config.yaml
n_layer: 8
d_model: 768
n_head: 8
n_kv_head: 8
head_dim: 96
d_mlp: 3072
vocab_size: 50257
activation: "geglu"
norm: "rmsnorm"
norm_place: "pre"
norm_eps: 1e-05
positions: "learned+rope"
rope_base: 23200.0
rope_fraction: 1.0
qk_norm: false
attn_scale: 0.102
bias: "none"
tie_embeddings: false
parallel_block: false
extras: ["capped logits"]
init: "trunc"
init_std_qkv: 0.0245
init_std_o: 0.0305
init_std_up: 0.0351
init_std_down: 0.0351
optimizer: "adam_hyperball"
lr: 0.0088
beta1: 0.9
weight_decay: 0.0
lr_head: 0.00644
grad_clip: 2.0
warmup_steps: 343
schedule: "wsd"
decay_fraction: 1.0
decay_shape: "sqrt"
final_lr_fraction: 0.05
batch_tokens: 131072
seq_len: 1024
doc_mask: false
train_tokens: 985700000
steps: 7521
dataset: "wikipedia_en"
Each number is 128 + 24 x the weight over its row's rms, rounded and kept within 0 to 255. Layers, rows and columns count from 0. Numbers have three digits each. The size before them is the row's rms in percent of the matrix's.

# layer 3 MLP up, 3072x768, rms 0.0351, rows 2660-2693, columns 640-703
106:162096138123129091145115121109098096119127125123168134102124165132115186134119160118116113149165133142140150136127093106137145104108109160070130126114139122078137136136132095158113141170118125
095:108082140101115139128152094106108152105128181102153145109153093140128095115154095117148104137148148120100134140117127133124126105166093127145164084070089107129111126160116115137187118116113146
103:140121157079109131152125131167108157147098100133145164111100067140131136078150103156154140170119178103135168099167178116132143111148173147110099142153158097100115169127146126158127128069119151
102:096127125107120133178112153095186144164117127129129101118116137124102123131125129128084131101126103121169114121118171122119161137158141154084137096098120121086146083134109118080149147143119158
098:122128108094133108132172119175128151110152108140092108105137117171129092153169111101126168138140134143147155121086152146130140137093096100133086131110141144104130101136152127132117163116178097
093:090114087124128162103104167162147132177100155094141150126129089074115105153107145112063092120145152150131113164155128095158101121119113107100115139117091151138136098155100148108155110120100120
103:115175130118148130103127106137129126138096122149114145139140106125156086120066133138097134109115139104095160111142133138205096153140095092131148177085122130143159092133152177161139126133161141
099:148114106130107111139117132134124157116097126149121145163137130138175114113133121171145097144102170121141158114105167164124139130167171147133128186113055166140107120152143108159104138123118093
104:148085136124200078125164169109142169124146134093150096110137127099082152142121132124166112141170101126167118157100098129131123131159132131104133125087127140107113128169109108140110115110112109
102:143159141089149151138125089077109125122118130118130127128136103115111154126106130090131137099109135129121159105115155127102125152102074108095099083123103124133103125147099123155145101118126134
099:150110109116149147111125099102117134106151154137088136125113089137133127156096118142147141140106087147108098116085150150136103116129071160133135154130163145120092129110120111124141095149111109
099:152098123110111143151152096128093110128118149116170124134141131123140155143116094155108121161136117140125136143104128160093169135110155072141132095113119126129151116105076142132152119113114106
108:165130138126147124123157131116123081127160125112123102158121056063088107149121130112136107133125155112126120114135147127115140132099128118085126066115159113129121151119134082155131090133120127
101:116103101108117123133117157172149127092108138134139148102104166127168107128125144149142152100127128149155112121111108136194165133154188118125138110119140154115114069117141106105085153166094147
102:173120163101128128162130128090185113140091113126100176112135092149158113098131090126132121167119168144098120124107142168111150138137117116155126156131154131164174135108120196112133129070169117
094:145142137149140145141122123161100123144099138130140098151079127133117133110087135162141141127126146178151118140115117114125130115078163098101073130140167153141115115114135137123119139111128112
099:106148132083129117123111152125098148126158144115131118104153139108144141154120112119136158135126146163123122149153133149131152141114138078121118156152080129117111127156153105126126111133135169
101:106149110127148112140097122075156112112138077131131117136180140145144156171049186164132160143160105092145123109093119137121110119123098095137109128175159098140151111104129160140120126108155103
097:129123157122148113093128089138112110115111124139116156104137146127080095158110112133099121128128122126108150133083145130114143155142093156097150108149176100141117150101103131088147161129123112
101:160106128106140106126099118091104117176121101145140145109148123120121131087102187130129158132131118123134122151068162125134128133086122134113112125138129132138139139110128148142123131117135112
108:115118159140098143136130096104149115131150146140142138106168114118112136122187136117148132127085081125139096132144119143129132140137130130153129184114103121163130116120194163136121139114112149
095:112123188130093120099115080146088151130144142132116127123148124158154085112157074089145120125144119101135167112076113122089153115120144146164116147140113089090099156079137138138100118176131154
095:143111134141096142139109116171135099142120096155104124133149109137154120118148106139187150182142114075121133106130117085126143117129101108119115128158132170085136147139065132127152136173130115
109:106162110124116113127116128116110152138169146112134135095113111107142138130136098169118176098125084120134108141098106115136166133131155136150153090118142134077122125130125098164113147104147159
106:132126123088132151118076132147126148126116138109114126145141181151071123163137121120112135106145079110123050120127136148122115114174127136148156132134170108155124125149094080131108130130136135
088:126135127109122148100105141105144117124129107151138138180157134115118127174133121128154134132179100110108161134130144100161147100140112126111164154141130128185138146157163142118139128103161121
103:114113133112147103128116141126135142128102138124157123092086159098175159144131124146122151148123149127138131094137200156156118161106116122145100122128144167109089108139138118162121138125100141
095:149127164120114112087105120169131109132105125149107127165096111156123145162140132146146105152129142164143146142133143173119100142107143116182136105100093077130141122095072128121102107101164148
100:108147123092149126138132143074116117134110118127109132116105131169108132126159086128082151124092136149107113088131133110125114151111115126134152139099157131089144137164070151095076148116168136
100:153169139138133114130163129131100113136148146141140117085110144141100122102095130094135150132095135126176136138125144127121102119160132138092099106096120106149118118143106115110091119133073121
098:098120132146132130132068150138132124146109137129141125140107124125116130093158158072135131140141130085092154123094151141090139105160116114136157139129134132121115117120121104159103100119168165
096:147125145107085161129131110124121171115162164129125130110162139125126083157084131136108104126136121139144110103182121101117112118136121109189144159135127140117124133109129095099139161090137137
100:102160126135119160135102131175091134122122137108121150159134130140139114126127119133100176101128129152131132147120154110138155125120181134111099146084131177148119114129153099130111134108128086
100:168094138134134153153129163104135097157070132139134122117119136139160131116124197108143150133134155134130127152156146161181136147106098084163136121218124104104154158133128126120106086113120106
# layer 3 MLP down (transposed), 3072x768, rms 0.0351, rows 2660-2692, columns 640-703
100:113103128110143108123140140113129137123090088092107129154110146110144134146184130125136149110118112112131144143141111144120131112091143132115079163069118143172125139130096122159121137129137138
097:090109142135087100124145123162119123119131130144170125098121164123111124133136139128160097125123128103146107169106132118145122131139137168111170123134101142115155113121119139144132121150110098
103:128134125171130090113107115071133121093138111064095162178135124071119119149110124113073154141137098135118144172158118120124123086120107122088172125160125130128138116170126153136135145148136156
103:118140114109095143121136156105118154141091113128122126139094122136087112135086135124123155124104102104142136137117135157114151075110163173131105115112149110078124108123125119099142122129130119
097:082110144135174093157144104181138120115167116141101162166124114129125086159127104151126121148098112119146085162146152119066132135173127059152124150153145132131119121140139105090119128123096113
096:095146133155121121131125139127152117141132122104121121169129092132107128097094131121145109143128118131131112124144154127151113123077147137072179151132117129121142138150139126095130105174178131
098:114100126173137096156142096103110129132093133113120136105121079091168165122076144122114154150145157138131129140119136099124120079139153115104153153142131163124104086152164156130135153147202061
097:134148141112124167097115149119122120140107110106116086123107101144133124091150159150176135132077133136115126158136153109127104156154135140110101131091156144166160091171136109146113120146113094
098:134095119146211115140137148126145121127155120141142111095156133137117148122123126137171124165173118118174134179122138114143139145144136144120148124149141130119106133151125135135115117152129116
100:114124169161133111153158132143114108107091150064095181110101122120147076125150139162054113129140120149127123085159129132111166160101081143121129121156128124123142148116124130136154126132118103
100:143161153144179120140135102100146132115100125148121126127106170112103169152133102129158124134149113115157142134122134153124101088113107159123144170168173089112092134124130136140137139107127103
099:112101130109082091112171126119119150148144128130123147112087097114123140148127129111140192098140107095142117166131132123124104146115121122161076152155163129172106103121076135143149139148167116
107:122120152137150117131110135140160100112158138132109162115121120092136121097083119132092110135130149118121104115177201104143122126114089164116108127166131082106100100129104106115123133153127178
099:108122125123138101136108155118106121140117112133188160119109095157101137109169111138131130139136113083125147092116092132148103158137140141178159119166155139103106124156177185141108147133125115
103:166108124160103117185106189085137087149132138180119108130160100136143164139132108145121143159079137115145123156095120161136118095179190166109126129120144171149114111132090178096148175101176161
098:108154109099137125124140143127125147120131161098145105091148098149159131111108148110148151131082121108103160146136140111108155147100182106099120119097110165134109121141109112147100102098134138
100:137112115094167145135131130128138129115148156119108120112111073094114119142109152100179138105086137116093143134159156081138155153127167124131146135141160135088138139125134151121102175134100117
101:094129160141116143115140110113118149142103119165158123119123071134094123110118171155145126175102144146108136094114144081108113118135144145166078139131182108077143152151158127102149113148118116
097:116135138142092147152133134106116123114128121144089124159161092174102133148155143152170122120125171080139135144142104119171126154089145114139191138129140117109097109122157116167114130138158107
101:156176079100114099158135144145115123148145133154128180134138112089076099106113129116116113113094143165101163139137135133146136129141082136127160162139099108100111109144116145133120123115123146
103:099096115068190120164101152162117128143133147140123105131124128113117100161119096116155110096116148121139105101086152093128127117120134144130131116129143110122111164090134158115146170100111123
097:145089184131135126115080141073132131120144113164129093142101100120145103103105106115095130111158085157144125142126143156161085103152129121130110119167152088105102100111081153150125137164110193
098:129138144133107140135125124121148146108128152114124145098114108125118151104082105138106127098122112112135155129124148113169093185131131142124102114144096093150175152133097126104108159149103153
107:146144137101112139144126134120170159161150094104139121108104136120108134105096057122142139115098096142125092135136127118101110146113085115148139106097141141113167119081131123104126144112099142
105:096119121147167114087109093097116142138141119148131142164151110146140166193141115122107109119132107112121093135137102119138128110149124137126123112115138137122106154139142133082129121154117178
093:132112101157120081100090114154095128143135142171137127130147132144154120147128176101154135111170131137098158137078138117097142118119102141150149135156132144150148190107107194129122121123139082
104:098130100142115127158123157102148116095123154163125135093128149164114140117107097155122157152129141119153106136132129151145104117112128123159103131128132143101093114136141133121124141110127163
099:132131136160116101136097115151141154102085116142106099127155140128139166114155127130121102120122100124123161103162175136148138153095076128183111155123141120105119159166127116109097132093114148
100:144160140124092145147126187108127169160123100114150095111159153106163151128117151138113147165117092081143134153125144139108158142147163131107137152097146093106127139087105129170148132115139081
101:170122149108092115135124141107165157145140116097169111103146140151141080137071099132148100115125098124114151123092121146115128167136120152143134118109104124176119187131108141145079153131123132
100:114118120126118115108108179120125178161145127109112156098126096143089149158111142137118144154139148114115116195150125170070131124108172111147125092113120074147123108123074109111118146093134156
093:147109140100152117158143122132156116153197143105112154152165138128126131124096102115101102144071165142100137109106131117081139099174118079095113133110143180127144158086094162098136103135129137
100:109128111138100118156152164133128128116136131167145144104109129093127152172143169172125131157139140147111129127118150142099098122158140112153132123105136117096151149096136140171150128134117126
# layer 3 MLP gate, 3072x768, rms 0.0351, rows 2661-2693, columns 640-703
101:135137131090106152189123112114140128122130146149157161108086090127157143124163105175133135170116183085114120129143099147151134147182099119186099103109117062107108133185139102089134165148139143
103:117094140133132152209145154124144157171169107147113083126133144106137140116116136128141102140084116131151136158124135111156111162178115151107117132093129152108121132142148158168149115129149080
101:121162116143125127099128113136120130079135131131076089160132110138173127116122142160106153090137149134159098146126126151127166139150115119111109146141147076149107119138133144116137139138104101
099:101168133130138130162123142146141150110146132099105147125122136177118135118158103101106116120128158134155095135135118129115102109143115140119121147157159141122077108161164129137098122075139161
096:139129105143111186133100108151149142114178136060091142174130126145136100094133157126167125094101117160154122113092100111097113132144158158150092089132147140095160107151150097098106117160153138
102:128156113120129130178119139135113089164132082069123090134142130106113165153116156126147090115127125160142120160136126165113132148123173133126157128144134089151141132136086091089124098108127141
101:162115156133162092120126143102143135138115147142149133157146111144144132141119138152107121169144160116163168182101162134121168133180129101144122096141115125115124088112138115158152135149087099
099:152166126148134136168145119137115116092109136151126134149145116149142110107172103146123114135096142130140117117163145150118147130129131133126125121175148153145099118135177128153158137153140104
107:117110161103120082158149124103146135079147142129160142151129117096155107071131140140110166086158132109122145111116166115149129148106103090130118160151137136137110139188131132122133113160139166
101:113120097082136119123121177129140171081158138145129109167163077117127101139152115137127104135111151138100164159134069162093099141119126103114148149162123139160096095136161105147153115153147175
096:154153142143180158131125179139158153149152147141116142146161104185133098130079121135128106131103102143120144145102141149130081104157101150130128145173165176092090140120115123189125145176123120
113:110166156099122085181147165111118152093136157093162087159128101156115083118148076139117160114109108119144149120098135122155107137151100099116148115098125151061088166110128140156132136146152107
099:138112108104159147163105122121185113163115137132093150158135149101123111117110100138100138134114118172097123131122107116123132105139123110147125148153129162154100114133155125139150135114114125
103:127142150112130131107121143105108165155164160148127125124179100133131143085125119163124141161103144144115113118125137142161145107144111099164147118082136118080121085156129128134152108132109133
100:122109109129172084133117101136158123138105157119178126148155170105119111143150132130123124147111118132164122135105103099180094180106157141105125133138152059122097090102101130117149165153109133
101:111129154125171136152092129128134103094159145120139130123153119115172154173115111095143146118095059098125134143171105119165119113142159127121133118180112120125134147124150129091165136115111113
099:138145121103117098137130070129138115101121107152103132163132117147106164118130145130128114126107105096127123164125095144104127146114152183150138141147107130101117157144130138081147116131098086
099:108089097089098109118158093130112082123105111148107100101120192106125163136151118152173140145169120140068115170092099126117164130171147149096152109094109110110092096120135132090134147161074142
098:216109092140115112144122135132152151120112106174160151139093143133087148124157121144127140123131115119099116147097140084147130110119165116137150111133125141125157148132103117096162088177147121
109:154136126141117131145097079103134138142121175149114154136131138107158135153133126117134146161081093108144093152136142138168126117109108096120110123165150144134110144154161124139141131143125124
093:157067095124114116138124136142079159146132152153137155154108118123142142101102095124115133128113127136105113146066118071139158140105143119110075133122099173082089173129111074111107137142118131
095:126141124118116129106106117068158145073138119130154154090122119184143093122122123153129143094133095115164118156112120116116098153112140132111161100149100101149093115140158171146149125098148101
104:116120131173114082153125143145122146117159154156175163128142121119154116133126121175104105144131114145177170083165107127181124135144158112141119131101162124061111134139153144137150127152186114
108:134146133131131132104125142105105133105122122118142112126136124100111129129131097140098133080136147135136134156141113200131121095104126094102138126117112111127117139145142142097175084139110083
092:112140141147145125169131139072149104129137099126135124152179094145102116129118139127143116102151119121108146116130133133147085114139098107111134159135160124163134104171124135109140138112159115
106:124142118115133130139130113115147107097098113150165124137143121125160111124167130155141155143128156107087102150177154135098137152101116109142130115163141115165101115163121145146172075144159094
099:119161140077128143138143158134152125111093091122123172125122081132141058118158167141073163142129125142163108138123115144112114064151155085134114112114135095086134093116054124097127111105140123
097:169164165145101119159140118143118167121168121140158107159125148123176148144091098143161191127095139107132169139141115146191078083186108109153112154125132138132138143164103116175181090094094103
101:129129142114152091118151154137144142125158097170206084101160142128142087113142154138097134127108122143162131116141139119145115139067089109167163163131157166144101109123159188140163129151130129
104:126125094104100168167135151123077105129163104144136141155143106136148152100124160128113103159174132196118140154103150163132164141146123139150133129146090123123121138145073125118143118157149133
104:105109162145114121121136103113130133137142158099109132149156075063156147121116134148134150140116138149106113146108118111139125129133156135143101114150119142112115108157129094120150149114106082
101:178121126096133149120129110118152134131114156115134135176107136173123144138090076131113111104138111181131171115151105154103111147124150114116103156134157114136132059116119151130149151162094133
099:085113160152127131176123172091176132110131169105152185117141141118177080115189134143108161144161156136139168123171130108135150165113146125076116121153108109111157108179153111101136088172061111